Each number is 500 + 25 x the weight over its row's rms, rounded and kept within 0 to 999. Layers, rows and columns count from 0. Numbers have three digits each. The size before them is the row's rms in percent of the matrix's.

# up: layer 3 MLP up, 1792x448, rms 0.102, rows 217-236, columns 0-63
# down: layer 3 MLP down (transposed), 1792x448, rms 0.0888, rows 217-236, columns 0-63
up217 093:502470510537486495464505526499520568513470456486498452471502467501482469514497515515506469527511501483543493519512525519502536511549468494537509519526522460512497509503489495489504510513530537
down217 091:534502517538479501495542512530526476537514512481509522510507498513467490462468452506488483484501454489480519514503462498484544487472537506509494523507533520476475514533485496470486486491484538
up218 097:482493535491483536511527493498488496485476548492536465472465464503513550474507480486518528523475480500485468454518479516485516510510531526516503512527476498481461484495484537494579474504460516
down218 099:517476511482503490517492497562525509515477476496546491499463484478472491503526482472582523493520497461469490488454475495521512474546503487508481496469453467479536477499511502494481499508520513
up219 098:518506522489528508483518511546567517537489498529507480508535502483513471536448511486528547537487504532500535533529557496524470535523531543525458466502500522500511520497476483458465493521504519
down219 100:510529496501484556491497488476521479510469515505510484503484500510498506500505523485510514520485541489454529502457552491545471515487488506514456441457495480547533479508513495519480457530472505
up220 103:505519487541514533483510519490520494485517511531516521522476523548529482462510489471478555559503473488472469513514501512491475520504493498492473502511531494513529514498493550484485512537515494
down220 100:490479492471494515486525464484540541508490545521448489502480540485484504475541533520486491476512469523480479545513498509465505462495457526541505504468457495498545468462502518467528499529485519
up221 107:491497479479477513519501509483503507541533514516468488472465490486448486515524468515478486532510536521510496460536516520506485517506493506476518505527445502482500564467465504515485469518481534
down221 105:488508519503510481538524478477511507510493510480488498496493504515488490522530502540498470486480540484535469530525517498514436484504501490479554536553518501505508505501448491476512507492449479
up222 101:544441537523519484512494524482492488493477514480529483519448509508501476498457533523496498474493538485535513487510509529507478518513459494516475447528502483546486535499515508506512538512496485
down222 098:512478500496490515529471456499498510492498451508483547506454529505436533494557521523494478494515498532495491445532496522487541479484516540522525476465475475468531503500473454483453495486516505
up223 094:536518505471527537466509491526558498526473551494471489511523480501478532527557451468508480510503489524528503550483487509480518473524521482474491482472478532508515542477499473465519501501527510
down223 088:527504508485508532496528506517499552480486496523452543534474514492495500542489527524506497466506512521525520471496520480495450535463547481506516577503417492504538525517535510511498503510529463
up224 095:481490476488558499535477519497485527500455476518489515509508484484519488487504473496472468537520505515522494506518490519492463523447529479503481496517484496453543560509524529485527532532497469
down224 096:510465501467465525457502527480444531475509506520439514500529494512524512450513472532521507521477483494495499486454503521497433465496491517508465501471478509483516500500484558473507494499525421
up225 105:486507495511474505477505507513508480525450487483520461556487471449446500453478508488490545465511464496486490454512495463512486527534515488449478513495548478520478467518545543509499496517469541
down225 102:495476471484486546500532470508479507534481542518473464534531491502509514530515506498527501489494553511487489506454482523508538532482481516500508441514496463567492475500492523511507500505518505
up226 102:486480545496535458501508505502508506488522485502512455497517504493502476520510473498504507510516537499473497471477510514523500495500517507512548513527480520467498503486491476491465466503528508
down226 104:483535556477482468492565511529494489516529462498487494490521549493523466486481487520483523471503486515492475466528461495522448547495542539521474533477499523466496519543504489506483507485517520
up227 100:513521501517480489547475500477491485483513482498498486542499447523520480534486474459517494530483543509529499480449495521500502486501504547496519507459465497462506469482481523488499526505546511
down227 095:477501503486503509486529543510507494493512458478509479511514512518492539449511488465521436508509464436495512526533496509514475495506508517474491527515475520511503523479525531525520517495499522
up228 094:439453502457492494521543512514545466468504523513515519485494496491515474501510491500523485505499557468542465522468511489494482510497500485502511488520460554487489532506482474515477541486463523
down228 097:494533510487521536494483510498506515533477493507476492544568533504519541503488533503469500525494450503460516548457479544494462491516519501511494536488542507509477463466474589513473507512507503
up229 098:514507524530501514447518528540511449533509478521467524547491509519529486469477488465515489580506471477432490503483498518534519470513501488468473460493430502520488492510464544516536475540480484
down229 095:496506554508501503546524504537455481488476482505475484514509511527536510520482543509517467495474501451510477445493525471495471495477532456496466496491508522523508521459521524473500478487519534
up230 093:486548515521504492471528561494454473468518476458519470509514544525503515500526459522509513488513498522507492530497521485506450477461497471475519520534530476520500513498498478489479485487526500
down230 093:513486471487538497449506503492508521520459476483475517492496481481471495509532521556524507483496458521493490556520491491466521477528524471485539492491499533457499454502479515513524500493487519
up231 099:547516477463481500503479543516553518519547506481493482473507540503512518452502527529500500531478514534501491520500475525530487477464503541505518486486487513503502460488533514479491484478480490
down231 099:515513498479517504506498491489447466440490528496513488543509531483500521522481494517505483480468519505500518500491468472557487462448460483477503472507481485531470518485495481468544482520481509
up232 117:502511523476506506526481490502525516512501504475460471526482489534436490463469485505471526488530529527531482474480509477510477547534493492530477510509505536487521523480481525510552488507475464
down232 116:532507517512542510520485524506481505501505552445462506507483483531505489457482488524505531515512527493468497528525525474516452516506462452477537506512511508485523548517485472533551493489505505
up233 097:516476493543505504493500516486527518478511460519467473502449523475487514521532466504492483547492508498497475476513493523522501517458497517544536502517534522491500484512511501509541520503518497
down233 093:511517522483468471455515553515466510504476548516493469538531497541519518497490479482504510514505524446481492465456479501493498516486496534480510501501559483474526518542481509509438469466500474
up234 106:517515479520541479520540495460491484525517508519477448492515494539511463510511499492480499515458494507513502507447477480489438497505513525557510493526517521439521470523516513481480527488483477
down234 096:521477506478465511508513508515477490510506470517478526498516498463508483538493494483516490430454521511479476521509493493526511511539525515434524468507532508534485485480530512527492489536507496
up235 110:486490501490497517488541539448497543470498511491529507459496484482505498460467483568544471489476499547518476520491476545483512473504497507515484507496510466514488469522495481505523498492509512
down235 106:504473475558510530501472463507475468517495550530487540523530490449498517465493487462489548519489495498489504493471510511497512515489469506491437491523507533510485541509457520490500517537499527
up236 091:510496559518514519517520504489452504498507496471479513488514533536534536464478528537483531459494475496488516516496490510522527524509480462524494471516529486500470449506470502559507509481543484
down236 090:468525511494485500460511476474527486498476475496491530466480488517530504538501520499490479517456539516534507526500497485540494503498491484562510506489493484500529479559548481471487459501455459